{"n_layer": 19, "positions": "rope", "init_std_o": 0.0544, "lr": 0.00798, "decay_fraction": 1.0, "doc_mask": true, "train_tokens": 137300000}
Each number is 500 + 40 x the weight over its row's rms, rounded and kept within 0 to 999. Layers, rows and columns count from 0. Numbers have three digits each. The size before them is the row's rms in percent of the matrix's.

# gate: layer 7 MLP gate, 320x128, rms 0.0627, rows 188-254, columns 64-127
# up: layer 7 MLP up, 320x128, rms 0.0627, rows 188-254, columns 64-127
# down: layer 7 MLP down (transposed), 320x128, rms 0.0627, rows 188-253, columns 64-127
gate188 098:461474575455467522491453466475527463541513510495471517572442516525510469553474506459501519579447502478502462511565528508485512487566464533510509475523504563481509536432526472520380450494550467
up188 095:549463407578464454536565507471435556487504508513508451475516518476492498527535501527436589497491513477499582520455446450527481526476514530487437554504503505495510530525495566481568550523439528
down188 100:485500484495508511475523551510518577452444432468520475469490538471528495487537473524550560458503539520490461556524470520507485501493467533412528542511465419434469487519565479524485501536541547
gate189 100:528503485501484485449515439612525557476452524466426580516496512500553490461473467519529433502473520526547465499532513440523523512467501480530486545469537483455487519456525481488466472580462581
up189 102:523424558538510510529491491459542530472543502517544548486464517436500430467468469466472496515535461501489541443497521512496457422481525453485495504554514503571490488491564520524438492520513408
down189 102:504475543481548515529553527479520513502532537489485491509499451509512412532511440497513508483504463564555527445529471475563432526506586502471520519472433462464513472473530562535429402562541529
gate190 100:537524486494498466593555531507549589490526472505539525481470539497496503471524484546463513506461484415521441505453523435466496484453541497549471491503548429457469526588511538512479537476469455
up190 101:494527459477480482621423491506530529481524527462529508463510503414538503455530469503459562494468565519464519535470504436532432486496485459506428551527498493510501415484480482550447463453533507
down190 100:527497496591460476501448504513500502451549530509589480449539502527521498502462482544536577497488518532493540520489522463475550454532581575562535541501479527589505483449460504439510441508514458
gate191 093:505471510486495510502482518581430510450458519486436429490464549530429468508520497499548466500406503481514456496463538520498516486589421407542451514518528520528503580508523481563496408487502487
up191 097:450458435528481509468548505461510478459514452475522475519499554524498569448488504487490528427508449422456473516458467458498533526443502533477483543481446528550433434497542423432517576512566520
down191 095:542576550550505486469481487477543525470550488463445542474522434514574513497496490503521459517498532578463414471514530503460523492481552536567525576493491484488542421421532598484464487530433497
gate192 093:497509544426494468508554501465469480474500432497494602502507494461477539471463518477537481496501517495525484502477523459507481512507472536487417528432540576480501495566523434525467488510509515
up192 093:480461513553501449497526521437472526494501467537470466480498467504476486513375520534456529523521480443508556602524466588494501545487458570527562522551483484501509473522506513505491499518531499
down192 097:479456483502459543479541440512581470422494498468501604485605454452490554506487579531524516538498448520488527467571532454485506530549490501492473519444515520439482465543522428524536471474485495
gate193 105:554466502469547532546486525467519469491540425498470498480500510482537496604487514527506469537541531473486534541521566506502562523526567530535514554513465483493505508485520580491476578465530433
up193 098:544502456523453548482550482522513526530444491476585492477503519478553532503469476564525506458459423513563515468501479540425518490449491497521458543458481570533501457520471469481564503546527482
down193 100:464533574493528521528564496455484452512514518436511506498579552490552571491499395546544450587562497445491489512494470487398464502514533463509542536555478516519529490510510528529472587487521502
gate194 097:496499461470474530552472521459609501477484497476461490444471428462471499502455564575531506536443504511410453483532474489510464532506541520475542525472501544554520535491498496509516496475440501
up194 099:451521508474456526558444479424450424509462516589485444454453460474492499595500508478482547513499586503549562462496506560485486494485479462483469482464522507561573561529488528541500481508451448
down194 099:491546520576460499488574482515460436469535523526441474479451520500504518560467488428479583497517514499510540505503555541488474477476499442514486468511538455510587522544489513536503485489483505
gate195 092:483482473396578567500481533546505571482473529468504539546437489488515514551467506490493537484546538461532503501558488505543476507570402494456572480458525487430464457429523488516497522559497471
up195 094:558515520526500524526473597488498513527541447530480512511557518518516440527500519494500462581508551490464499530556554475571486478450544461542456492521506558528466516540496467435499470509490488
down195 097:540439479492542562510442542465486463490477464572377511498416545457556477566472472506501487509558515565547562479485550492552531548486534501507421481497518450526453494522451461484533437597453573
gate196 111:547448507417514553492432528452493456511474467553549500473467446508476505526523487579509519485484479521464554462468463502532523466574522516519514578465519523513519502527494508556475536574537508
up196 100:495506563437500506514494464487451454485473452508549505492573560503455514561545531549552471485580444522481495476501529545529596502528481539506487509450481484460504502525533566562478514492492510
down196 105:483497524500535586500539546592512484445565491517468441507484489591561544538468471507585532462488472516497488488576447488531547561531452524503504532451537456526524471483509469521505560429512493
gate197 106:471587484489447491473460529497514535512604498487550556469566538469483455488465424483493559414501517483511503552485471568442512471427455511467494527561517527466524505535448514526476531472482528
up197 105:494493443500525502460476486503517483460535549523490501521537574496521492507574494558463517485430591578481556590458521535462402472502448534514428415522547532510509475520535475520515500485476563
down197 104:499472474525493534468510506492512465480559558533444561551481467499520483513586486456452475551465556514443518482551504488503461510489513463439548466445545554566561479479452502507498531561504522
gate198 097:504474458505424464458483518521446482534514410547562462554530514471522507452545473480563464436521482503526531537488490488552506514481490490448538479471506537537559454469494501454499506503483428
up198 103:532576498483504513523522539544431528519482493532510444533527494457497527434455508541535514472561541484533495474466488520513480528550487473510551497581454425477510498503533482527485521514484529
down198 100:503433509531511464506471499496478538496422510487465556466422564519491484512465481498557548530520435466475496468561530512525424477483487577504488550495444511552482544523457544480465459490529468
gate199 093:504508480557486491549452505426484524572539477515539433456514439425502482461562538579470432513482476450505458457466494531518492474464496575512518472508479492463517498502437579528525518560502465
up199 094:428501464495507539482567491476447401448467496505420550506477498570435424499489480516465554440478515452471570499479494505481556520469491531452544426498494450481481480498518444505438473475547534
down199 098:446513501528530513500556524467537469493507508532443421518469483623498477464525554505520478516482498453497546411515526528547543587485622535544471496475462478479525531448482538520480518551458495
gate200 095:540508509543531505522477498504534469471475481467499517506506512535437512485449473472499507546521488401501502528569508514516501523513434499502476427374562448488472411565540577523509427464455518
up200 103:493480481513415486541500519489532458524440485567531518424545491507535583573529539491500473511462490475511472501438489535523502529499442518524437502474506466518536457527461491595548535552478490
down200 106:539506526478399444557440520535508485543476524539542530448533484494494502550568499411456415471478459531516524466532443477515507464496489473507457459544431503509483476497497481540515462562500472
gate201 099:536491426516548444457380492527525468507489567504499482484502433518499516507527511457442419450498492564453504515489504553519514504502474442573586519463595512482501444511453494589540506451540462
up201 096:492546559554534463481531521543542459511549486482527491447454558466473479510491469479532474472423431468531478424512560505526527482479535530576497511428502546502510540486509447467471494447507619
down201 098:534512514466528482505507554472563508451487532486471486562556517535403430477422529529511533510513507482518466567475515594443507534493475502474392503506474457493508512520490464497474539505493472
gate202 104:532411507452480494507553459501513527384569487563463468506441486452505487482450426502516509436432489462558550501547521464483481516538489540575534483492501484525518530581534466463489495533506522
up202 102:514454483484506539481519540476456445490552478551524534502532537484567489511502509431458475510490507507522500481479565483547512544462417494485561482502533603462567519524454514569469474508466539
down202 099:554414495392457477505497459542499478481479525447451491463471507576452463512450453519539574423542507516437529562442507526525483459510556562557490474506487529502519536496481554529522511469481485
gate203 098:517480509537494547508482436446505506480503519518498524572478483469432499484504501463511593505532538530443482558564441473530485453573511465437580506473450490521545547522573505501494504576488521
up203 096:448468559439459478510431551556500494445433552435478468532504476533592498560474541536542470515478541505537534537509517540472522535512463481462505487434459435495476502504476460444499541516505521
down203 094:585501497469479505534496554526510488480510475543483398473521492507512472499508494477457530548445480476473470527568394505523505517481524496474534492528450472484481461532491399529519465404524609
gate204 095:475500508511483529548542502468531512503470452568457487512391514481492479551494447572555413499478468485535451438557447536501525567507470473557515576438526478532491477581490464504521448461524452
up204 094:470513534560542460571523506519521492506512461527528485493469588482479469521464457555592468441481495468523531475537441474567483428495472485452487535520476552508407456503559445444451475495468494
down204 102:525494461534529509515512578517512472490472523493525497462518495550527492562463495415400531533474478543522493582440531489479555483522532485494509465500478548498611460409540507494420535485473520
gate205 109:522538511478391488524462434402506461460494523525467437483502492479470547464434520524522564515582462478480534409578510481491430516537523505491478542467519470470557463432528491534500511455473461
up205 111:494494478434453573496470494434541540496432522572535538487510541479514542480499476459524475536558443589417456546475514484524461548501447545465475440456487520462444444505481508481529472510584501
down205 107:526465488558542526527454452509506540490444500426498573425507543524520465488551449479486508444499618523419490547491499502478492526461441469450576476548588545511515452455512447561460507537501566
gate206 097:480476508491455509485498447497458512526478473526550445531458491531419574509453548557454494524461480519582510419430552439473483481512566493519515501478507552497540444430440451488483402494432508
up206 105:504517569404509507536485439479428440491463473523494476489457447491490544490549475540512505507432491500492455515497546566427518578479493469531455526529421439504490467480523437497513462578503520
down206 101:550406482488476531452459521509462514499542506471479449423472497440522523534508521503487486527510498422476434478479604516559541552464496507501513527533480467481479507448485505442543487535455471
gate207 103:490587487542465510581588457473520525513539493434478491545457546554536511483495501545538489494556535553514523524465531435548527497555552461526492481578506594457514424508492481502469557545524522
up207 101:516483428415478490475533480453482470546577540505463522497499539526473457456502468492538505496459496505499448473477570518497492507495476505482531490487552489469565448531444510508454533510494524
down207 098:499549411516508507516530546508499507474506586554556508549467512535461555505545534559481562470547479556508555523515487541557468539476499478631531498546447446530498461551490525520557493480471409
gate208 112:369496454497481489522454415443462494477469533478461500485521495467519507527474517562516522523579460449507522485498514492434532533467491530456513503407503554484454460483532451512505494448502582
up208 116:486532531481543457471503502526494479541468560462462496418444537496550464503559577528561434481527498444479534451537546542441501432466476515490493469534507536462451463539477446460470485506464504
down208 102:482493492474484516469437520482494573531513435465579508514403540454501501454494563530547461500488503461511460452436536594513503501426450571537476520497460483569536536566458492441500503550484521
gate209 109:504461464440530527434480478537478502498487557455497577497518547512454458406492510541458487526463527581467512472504534521518490453434566482576495575539517576491498483474481549493525468493524453
up209 104:520479522486458570498485571486526456406536537490517527470550501506471415511418560493525511539532511443450459501506515482522471482515537485438486475493475460526517506452437464453566488490553452
down209 108:470525379477479464495533496478448486528463528523577504515573519520474486476500508494509470556544515470476470517498480442488549379528582456459459574491413447486529530452456474557466495482440535
gate210 107:524558478486495487547479526484532447587518421496529498453545482424446536473505523523448472477491523514474475442482465495515442540516499483539539506542453547511484507485477525462528448511436505
up210 109:553477488482513526561512533473506486533558469541408474513513477571448501475567474512492463505572455529514507427479565491482473532522497534476493515480462476444478474492478500487477511516529527
down210 103:501493528451463546493485462468440480567503431552538525551527513509538506504513502402445410468535522456473496521479508480543524582518515433513547482485473482480422513540529539516444508484524396
gate211 107:521568470436498523505548539473442450508462486558513536517499487521460440557461568488486545463523506558479493531531547590491514491472523467532480447505500447443542546516541428498483526484536495
up211 106:533501511525524479499501449461523540524465515488500532455479466485580537489438517546497520528504538456468503456510559484506461437484552488515544462597508504521530565532492508567437444471568493
down211 102:513529436491499475588501546454466495522498507535496534493468526527520460506431515515550585537468499466542501437486488457563514478504514453499527506532469450455420476469513553548501512471554525
gate212 093:567462458524529513556551477530564423528503556503432479514462529493508458491524446600450506457505507472553536490508542553520484549496541406558469471507508495497478480530504529540504500466432484
up212 092:455435456547573502552496526465498425485483510426426438461513513484495443484524451591424456483515450473534403383535493545505499515466508511491528471511499476445597473530512531536475497477530487
down212 096:508459472542481497553393512547515508585462520441496497478442506514502489498461518546442436502501464474547459490596471535528445440508459501463454490543485452542536506507505554485533488521549455
gate213 094:475507533467571602478495440439462448459477542502478502460529509457501505507547517515517497565515553505519559509495487562493485534531500476515483452613571514444463556495495456559435484545529466
up213 095:428567473505572522534487469428561473541542465456478542456560457544538482545516562478530488508496507486429535492599501549458512477523380488470470509437449473466506505500519510477522539452560550
down213 094:567504501475461484472487502583498516491563514490549496520508518463405437516506524450561475485512449535463479496539562499526443542400492485493521475487515508460535466444510517530527516488456432
gate214 097:454467516528546476483499482535444474519511438493514489423518534444494572556554431452464542507392500410570527528471523568487474481487538522503498500536451473429495468525488491452440471518541489
up214 097:431519512470499449551484459469471563505462436507535537490548475557559406449496399464467456495501533526498551566504504560464443533479513485495495519497506497552538507438440591541499588482495457
down214 104:507516546481525490555520495468460514530425509466521545506477452564517479412452486516517447477548535524482555552545510516480500481477526474477530496526461512535483528486546443465495558439497457
gate215 098:498492469523573500554471498507440492472555541473516521496525481518450541511450505550540451604468497504504424491478490517485571488494407476481528486575516520593578529503500502493466490460530497
up215 103:578462455533462481529499420488449470501495514517557465541467499425510534549514549421511548483570493549570517515520480511448531542487536524533504399474526550566485471506491435510487415467474499
down215 098:549513550542512482487545493511487535535434468496471547446490550511552525489522484505475467449459555549540494483508523437544550479528407512501471585496472407513492492526496536502517540519477537
gate216 098:481442532472507525456508579511489544511532493575484430415535517470523547517467519504421472437431463468487543524481463533503533560531493588503522488449460535503468471534477502537479482538532496
up216 100:478517489474493503511529507436492475504524426426489524451435380527487533460466511518445452445531467535535473496478523540460501551420434477459506475455530471532526582425525470409523497510512491
down216 098:507505488464584508500497460458448515557532543565507500486415512504454552489499490530464520492402541521545446511532519488504463464496520522504577471482533470482503576514507517532459587479439605
gate217 087:556538559549447499517506568480560582491529476535466632502468533472547539461519464510478484509462436524514460543438542486471546516466531498540472543471521577507527542446550426527458559561516512
up217 082:451458489614589521428548537553457523514420460524489545545495490474502502583450460465511489479483491457440482474481480522499433466543492555492497463511479476555538454509546465525496506451452533
down217 087:477488484472458483540568452477438551550505471442577533595454507467487519472500490468483470517514471437573468472528577490467503459529454549483534529465497485427571507490469418521495455482505517
gate218 102:475487497532413562516551477508488545596440531441495517470530458461515418561457534503588547473544500479403518439536497503506472511524445518496541523459492464537420543506498437406536562553491547
up218 103:470476503504479490506528427435512491488499508475466530450532562567462478561415545496479488490395541418513498453524558488503494455503478550485556488404508457564500511389489464522460518398560512
down218 105:517449457476516529459597489507495514530564544464570504436484497490482479567439505552520591549528459463537501458560484511522549535537512546500477572442486471498534511417574529515440474498522480
gate219 095:496425504480531560474495458519499474460460530518468517487533505472531531479440479498524512427499483499488488505494517494414539579439445495490584471488480488463520412574393503459497467512455500
up219 093:497475518569451575509493555539468486560543513514533476497525551543590418621431505553458499491472482496486519506510452565474519447445524514479490546510516533613582536508420465477463541533491461
down219 098:570525586480491514488446514507513463519452517547575531493520579493586480569508501503508504521489497555464504420484392526448549564462462479501539499513488438498510493506483556488452550519469479
gate220 090:530474529515552549544472438472515521471483460458503557529507483518499492576505483481531488512495421408482578540512505468557429479453503506469568479503451543570520504558535563465462535469499514
up220 091:495533387506489505488521467466444513516502472543490507550462518570508529397425548497489489546494501550511459466462495446465493457456439597511487581535537420512486520524512521461448435553503507
down220 096:398524471475489531515476516525528505495484442527578479543459507525523456450484464396402418465468627546496519535495536487483440518531487544423478501517488496431449504497516535490501533492536448
gate221 093:559527512570557551494439500545500488477547453480490559505463586502459458515461469514513485486550483574478553464436542521554542491447492472512467494499523505430450463454540564513462517564530487
up221 092:541567440510490440480400559529519535456475506455443590411448528517499480581475550474562463508521492528519531559484493526480547479459508479451462504500577511507538515461406546539569454502557558
down221 097:548569482519455479523476570492547465480490544498523467438468554524542531484544480403511472546542441418436430506442543557467522487531424437490474524486534474516526488567482439516477495448417517
gate222 096:501506514544527473549471493481509420505538480510519472424497536412503414504554495544428507517464586470525526480525541488446470503513504522444504460472502484449547504501460514593433520497512481
up222 099:478484515515469575438561528503475555501454472494484467531463499546424589502494525465565500503523501496535492486506475517488462502454535432498485523546500514562546509487537570474494490553468537
down222 096:493507572475513531476474504464462464487535527502576575480460520511502446488594447491423585499548547468495476528466538491550507483497495504413509532545586495480587487544498525508521550538500542
gate223 103:521484438531494469496511427527509471478468485527505521497555510555575458533413462498450562515512458598454468471511551483479450473504545525513469547468455524476534501516546502542536468578492500
up223 097:534530548537556490513444497499470490561559481453561534477476492463405446492487547502476522556480469481513550452566476541459484500471518523445511462544477438533495599531525468454477543444506526
down223 103:569550549487495521520504513530545552529521482511455468414605472487512425545524541495469529513448472455390458554478513473566536502495512501496566527422524455513553503459506483524466423569528516
gate224 097:508492577481469464490511506424581517477491525533431512473460497434434506493497469500488550517512525518476518514543570488481421505468537477491473581524552534466463513439411480530500451527551547
up224 108:529450504564561531463439454509490469465559552511465509480449516493396498544492491481558540542559531463510525490452420451535506502476470441498542530553477514476474490557446518475472494524512450
down224 106:549460535569531466515476495473516536517512565464443443524565506525425570523453492525527511507562494503384557479497508446513503465576484404490500575521521521494512571485446470561514524496432488
gate225 102:463484515498504519511499517518565456523587526421518559500526468495533527511470460474507464473437492493503472479587452496478391471509539493542531479483500513520561441547404517462509525549418518
up225 099:560578513542506502497513528548433470538492436498551493572570533512489496424502512467493522525521472507459539529431521537500505521507439525522494519493450486471426514535475555430490569447540494
down225 102:483482582540518445515549482429488470519455503469493481446490514457487464488497554500445514518456441503482438553458554509494539505485480437471496511502430482513510430572497512471489504516540469
gate226 096:508425506506551419532475497497481539529504488505490558509490537466558514490517450434488574498490404510433603515469492509513579497531526448448499396410530536480566509499505503421463489541499514
up226 097:507536537485471468527470538528501507589471489436529492525469432510492566539549518521503432476524536516554517498606484474489524556447526483555442528475484491553435493559462474467524486517560588
down226 102:529522505490543546460462509440614499504539472518540419545427508411540502530507448505415504513521573589492574466523528466504529519460500524480516473426512475508495480472510465413535490527530534
gate227 094:427533479499510434510465500491465442472566531499496497437546531592527485548437505486449589471486492508481558525527514428507408474526518480587519498427539551532531489486527459513521495529499461
up227 101:432539416514523473506532506522542468486510484472525430479515424554478559446491505470453570528536506481516476508482456474486433477452558549536525534477532509487501559475509513555511481536498551
down227 099:480573515483478432480488581554540454542531478489487504519457483564504467523507454461478533509537540566549466562451533489483497447511441581486501513526517538530414505467516568536487473426446525
gate228 099:525381471547440493516463500483494531501561512525529552477521473523555481510470434489518481524539489495494559514506433529467477565521497508482468443558460493534592505435538474554504486433423524
up228 102:454533499499475491485543498570457554481446468484518511532438519545390540528521497517475445495589513521504441521504555544487472478473500517588508532502475467435476538565430471454507582500603482
down228 102:492470523497556495518528462485527537485502511508506417491523503519540481565482514487458529467496425493497527514535581531481584490519448428544490558537533492519520497476520434486549547502487531
gate229 106:536464486487505506497542486499506552510432517528474610522561438547505413540507481511541520427525479467407515499546493507485452553513539495478474505553526545552532519522522440452542508398491522
up229 096:467520535508505504585527530428478454474506496478499520529531507534510493480460492486555530548464537532456536498488470494499528551602517457495480607536446502423422466497521522481486511432504456
down229 103:536487518551405511478446514472441492458517501513533424454461569482433546428527418435480588570516454528513577513497524481509515425519569499528470512483463526486497456490431444560515534537440487
gate230 102:466522418489479472467500465425509446541560499532476522433523499593416519468508471496502464507515485498471550529449481523473564515418558483486567569546543482453559504471534504522534490472452477
up230 100:464459453522494540558535523505455528429547472495466487487448451568437495517510516492528493506539460482478505516485522575474488540391439449539484569472570421472480440523471469505450528558515489
down230 097:465520551494499477574568476517515451582406497496397502449536486514500508450458521581450543512572554518534510447469498513428489489494515487526546541526556534517493503461480513543501491522409432
gate231 095:477503591484490525450550429408541457530494486520464462521553449451579520499504509428522510532539491516507530503517544587521510474490455506515546522524433570522504487462459499526494466542490575
up231 100:476502559489547497455441518420499481496525536494434528463580540506557425484497517547563481520558492543524443496475521619543486538517491515564507524435460485552578549512530485490525505499455463
down231 098:508519496444498534482475541567484562544459447529576498510455501482550562475435529454523457501466550562410513555502480488505508499496495516512549530544446468534448543487464467568495498497510491
gate232 094:508508453496459464520485565523387497438540515436544544489472536536551381516479469573494490526468520430490467478507518529545554449441496462531572495474533525484494504492496384469508477507470497
up232 094:528390528547524483453522512502409496458478533515549492557509454533461453524433428534532530474510504527436541473472512557510445488507486530526516426527569522513550491505459505527509524416504571
down232 095:492563457463436470519515481526552544457399523481448494505480488431530576541511540442524455483488466501537471500498549489511543479576439534491425545485482482502468509450499496457484503568487417
gate233 099:472494523520507446509473511436536497531483578547550489518403540468521498436539460502449478548503488488539471442502505464486492599461548479526528536500474421506526400508488547517491458577524471
up233 101:535450458513449446484532541528473526539514541469531498481475500465494409465445414522494491544505519545456481469456466527452459507478526472511476499453533538569448569434472539458473515583475522
down233 102:467494519461416552453536541520479482518473468563561494606545493473535452520429453447448579562560488514435455517489525499551549450544443474516475534567508520436549495467488421471485542534494527
gate234 101:529485413518581558479492520597495478496473543417501496500482472511450502466468422491480552503464516505582505500446531497560424499507516470543568501532531528531569506508464514534520523556484513
up234 097:455495527519533511465550525580497523503458436524529522526512521490518495564463521502556544488507516463506571492482455520468454513546468473487460515568441517428490468424515476532571506484559466
down234 099:433523449487475443519483544559491597521574438501473461441509483559544517520542437473489471439510493565440557471523500487512435502474463532454483532487508555477455466530567453527431500459597437
gate235 104:484472494547514441459515473453538481481493496539464573446482497493478453476496452560563567467496482525488483509494514467533483488499502491548489555501433467477534465522472509528471571423486490
up235 100:494523559468460496498434522516521485501441551506462463535553485441453495521486570450566513467546510442506492521529514437452529491470526494462503537435496455511550440447484518538543557521447435
down235 097:537464449512491482486464559482510539509478539503361492488454562492498461491470475525495519448512433545520590500503473576522531498457459424555529520534497435440551507474522568454473539532579533
gate236 098:500589498504520516480499416460487503516566477507470476546469498447480559497529458466551452506537493468549544577591470502538516575545578484505549478449482591537431508541469518507453432502530486
up236 098:424510525497472524454423524563498505441457482564451522424520435511544443490479481459472452478586505521447526462518507548540491495485512424467539503511509511476494414470417506491467524503484579
down236 098:470423485492566514476432522506550525491430452447558521390486438542543488440544507470489460543520494445529508427459489540499442563483473475483462458489445490531515515502557501555454485490513568
gate237 102:543499410466510572409497488489516488492466467569400538500477535531407473472467526559493476503485562514477517481544410494503417535408488488555471507479529496465488500427449438532429542497528511
up237 098:524538572491485578457488498462459489535529458528406586466502479540484511463459484517516536531517567562492492510524486485548550488508491495506495500434554505508561525474548465475532494464511442
down237 101:568527448547523553473439482510583522488508537463474456491523529530440457473518488492489448507427512460518524487559510506475497520377502524523513555481483445523520505497475485512487560514457504
gate238 097:558491546538491510454543513457529535590549538499472604467485368543483436474446522484487502500376550479516467520472501491490507513400544469467504456527405483502517545490495509470424534523520475
up238 098:554437547571507547450460514450499548540501563489480536545452472471582563488531507424438581566436491474503508541497510440473451559518495494438511520532459479555530538570469445521516520496528536
down238 098:574488495564506564519429550533506498437476484501490488547507517494550475486559422480482580486548427505471487481491463536463479484505515476504524503564507527537521522517440437504485530454526495
gate239 108:509505476547532509511429539524536457441524567503485434499434514474520482431472501473443508538481512543540542470422578578508515504528519572515432483414485500603436409463440527507478418519460549
up239 107:548538609591508491557524503475546447547510510558582560509538479475479500494529496524539457443510437491459492462476483528546505482576469471513482576564508517518512526455545444461461463581546550
down239 103:478436490489472564511521532550488551606494524553525517516462583446465544564525564480422507486544465477497434483425516465487531575492399473459474536539486572476511476474541533505483480478470435
gate240 100:530500439477463494535437421501535539550536460472477557479462541513543517510506565441493575519463467549493613496449542546440488512512520496503518552523509455537456535499448475471541425494501502
up240 103:514561432502497464566497483452546498545491459467497457474435539485507506480571495476505476538539540487509537524571524528538478455475513486487594502459494441554531538502421497485463479514522512
down240 102:492520508445442488502460504496525528526426443487497491506510486395544563528491520503471522449557518550535591502435506493503471554467531436498504575505480523499428454516556457475544517544526557
gate241 097:548539498532499513486476499481530446542525566515511522508570539491475533621455506505494510453615539485505513461492501517510577562513580454512624500531493529450549454468517456500511539488471464
up241 091:466535517523422556444516465488518425437503523461535428451506517461515524621456414469481534515521531465528551522527484544472442525461466557524543552456466471480430503498444533535517543519446496
down241 100:511481481573487470478467478479462582526536528518576506446495500462477414539484497429519524565518506552561438507443542494469563542446513487527543484492531502474513407465480419504522532427492528
gate242 107:461511468493520484533505503541492535522530526531478559525542491488403540495499466496494530468527475570505512489574469451536536504495523496565526490507499507527504440449509504537495491532559518
up242 106:498491533542513473443555473510501464466539512488512496509455483543533520497532513528433559483515549530554516482481441428565485408371476488511469449464584596479505454515485579497543490516548485
down242 102:476522495428484547478467547471491471558503514547510516464580511488462543431449484576492468432536483488536514468532524524446539513495518551477499459522565513467583470507500472536564498529433518
gate243 104:525540470455551500517495482473497605521468514543510519502449504517502510495561471539467487531504485537484478554541485467498543388461504540542511542514435507455406469400540470515552515536476532
up243 104:490495506454513495523533472552436516498540533479442550486516527442485407529570533504507467525458523505532464584521515485513489506437466517519528519501573523441519505522462533509528571512472501
down243 097:492525466514487515510535521489478448499466492552546441545527568534481475473522477495465498462526501543561496504533388462475465484524421477485478506465498458511545528518551454541516414517548576
gate244 099:505513494496520490496534407494463429511489523510497470440539491484474514441472544502528502517551450520519507511534457616472461499500489517476454549564535472407503451554484528480512471510533549
up244 100:572486537458498480511507520510482534493512461505427526487454578415596468526516486457525556524407508536503490508523443477482509558471551509544433494498487514521505595481498480471432499497447451
down244 098:457493489540553511546608509531525489558462508441543511492540449548448504570470503488536444453493488508491437556528479528581476501505534477466483473474565519449503508483477486546581503560506544
gate245 090:500478579461511475564452529465535486501554523564443460560576565504535555543523504541425532526481515450482439540531489523481465501521489511471416516507466546484436518598475527508478392532503460
up245 091:519540482424469441490500482493475486442504564487507490445438496474541443522484543443454565469555504437481522485586465527496454502441517485502496457490448515540493506385501511486508504437521484
down245 104:557468394499461522489526617524483466547472587531498516526517501538541534513445520555491487499503484485468451473494460581462478478474542529473473503518546494514495546451442492587581428502491527
gate246 092:486469501499481458410529505545433519530516497434511565487514496498519486528363485495428544495530481491542568450484514490504468508428455452556505528499535501440517435445551562529518537509570445
up246 091:457546473502457423495541479562471495548467491507442435486454547465441533554523496505521451500508497480506492553519531473430463543504568481567475548461512449496491474516522468497531487440483455
down246 099:457516448516483497572536524498537487545467584521457447482499543444471579495571527521464437490504504485454522520542478486469449540541545595515533520462461446500478478484470466404496448485446471
gate247 104:499523486507515464450488482577506526550520522545535425496559537434492522472468451556478503508481490445500503554503474483448508505443551525519429511508458509504508407414508467489396515455518437
up247 106:482469453493467503449533493535427566494561482516544516526485482455397466550494426525503565501513516500541512431543484426516486558520532475421535452507509544567530454512464562469516548508505506
down247 105:496487538454487474518440466466486544501412519465493438494440549482473571488510569496512499512517455525459543501495528578467430469474540534509569540469487492488509513473520540520455532461449440
gate248 099:527520550534582493497565531471444487521485467525461506484491474564480499479491537506479459433516450476496528543505486498484502491469481461455453470498511515578490542455441359529515518444562474
up248 101:522460453494400425456563542545531525493539442523475519480475584522502539499558489472520523551502493496457497490540485448504475461470576490530464497502556414555545549499506504443460503560512500
down248 096:434566507495488497468531482509506525530457563481514563478523499593537474478494525503490553523548534486589479526491493493423508422477447537526534472458422480469574474507518508460485476543509539
gate249 088:484463532573462513414447506440497571492521479488495476459489488540559484505527503450506537489485546514458502529508486482476516419551504451500565556545509464543485501465512503520542477493480421
up249 090:542530495444477550428593516539525503452485462479480481521489498475551507445460411488543468513509542478538492506512471586545452493472507546466506555462428500442525516592445578461558449534506484
down249 092:550474536470501498449450532474513430589517450440515514514439546471495515470456463445516498478539500478564475489556544456546486486552455470557473565475435474500533560535492523515475504520489444
gate250 095:499502461496516512439572473478490531482509464487496486516422443418475485563501467466503452405534529530452462517542470501503551477523524514489445535512413434518528531480506479546517509510527566
up250 093:499434543477478520545448495524506511463468498575546482520522543498518503461473541500455570630504515474483501480458482502502517524533473517555486465413580508443420478445485536498465500508521428
down250 097:465469441515511531537503483438494538456463461557529488564524481470514472428528549559436536584521522488459540506494469445522507581506490517506492516493429485488522507544551533479518497490572378
gate251 099:471556522510495489445552554557507533495526510510558445489465504435500502464496489516463497515556553459382551512547479503460496488551499511444547464470492520481503515422481501485452494541468535
up251 099:457487569513430507484506509439496529481534480508515425486527441496544483475461496533552533511479485487404530569523442453507523416524482552472516511430462516546484515412414485461534504503424549
down251 098:501476557535559535527488562455541446510460499550439525444489464405470530477459568474523465539478459547444453550514479485502515523460465444584421485485441448466446474547479497484535494510554415
gate252 097:573385564468486613451524616476519511490562532491485528494543441496476594513474496479527551479467483473527546559452455495544420464549509406429534459446499511502527494492507491487456475450473500
up252 100:463494497515559567473457425482503484449460544495493541530479508485506455506562554469524547431471410489476510456496566526472447500428466527466506511486527449529500494567531528567439460421465506
down252 100:540512558461427587451443548526514508545557479476443504518525434483473482511487426453567530493564542508414481519555437455539468475504527486369529493531477524478488424451496516486538521474423437
gate253 104:530521495490492416546455483438476477492512508477497555554487472486494486539471514534510531501567509553453569503441451420481516468434472490490543434527481485535511451477590523522461529428509490
up253 104:541533584518503524468548509576548560556442495546534491545416504433475463464521458472482507532541549534517540547571458477506487443519600464477554467495494453456480578504476469489515520470459483
down253 105:538502531480454529490566549470488559654552509541555558490547543458540501491544491541518488500509491501466389463542561482541515566507525489479495563490526450474465532469525408507465538472472518
gate254 089:539496515542505488567555448483502502470512504479489556474472479487490535509584471480445483503540474513504591506569497459496517503493502503512475395454537446378501461509535480528482406568553485
up254 093:560590526507479553491509495457469491514458496585516550433447514552492521512439499490526485528532570487505525517573486465486581476467525542491484428502531463522530446433484441567555520464538564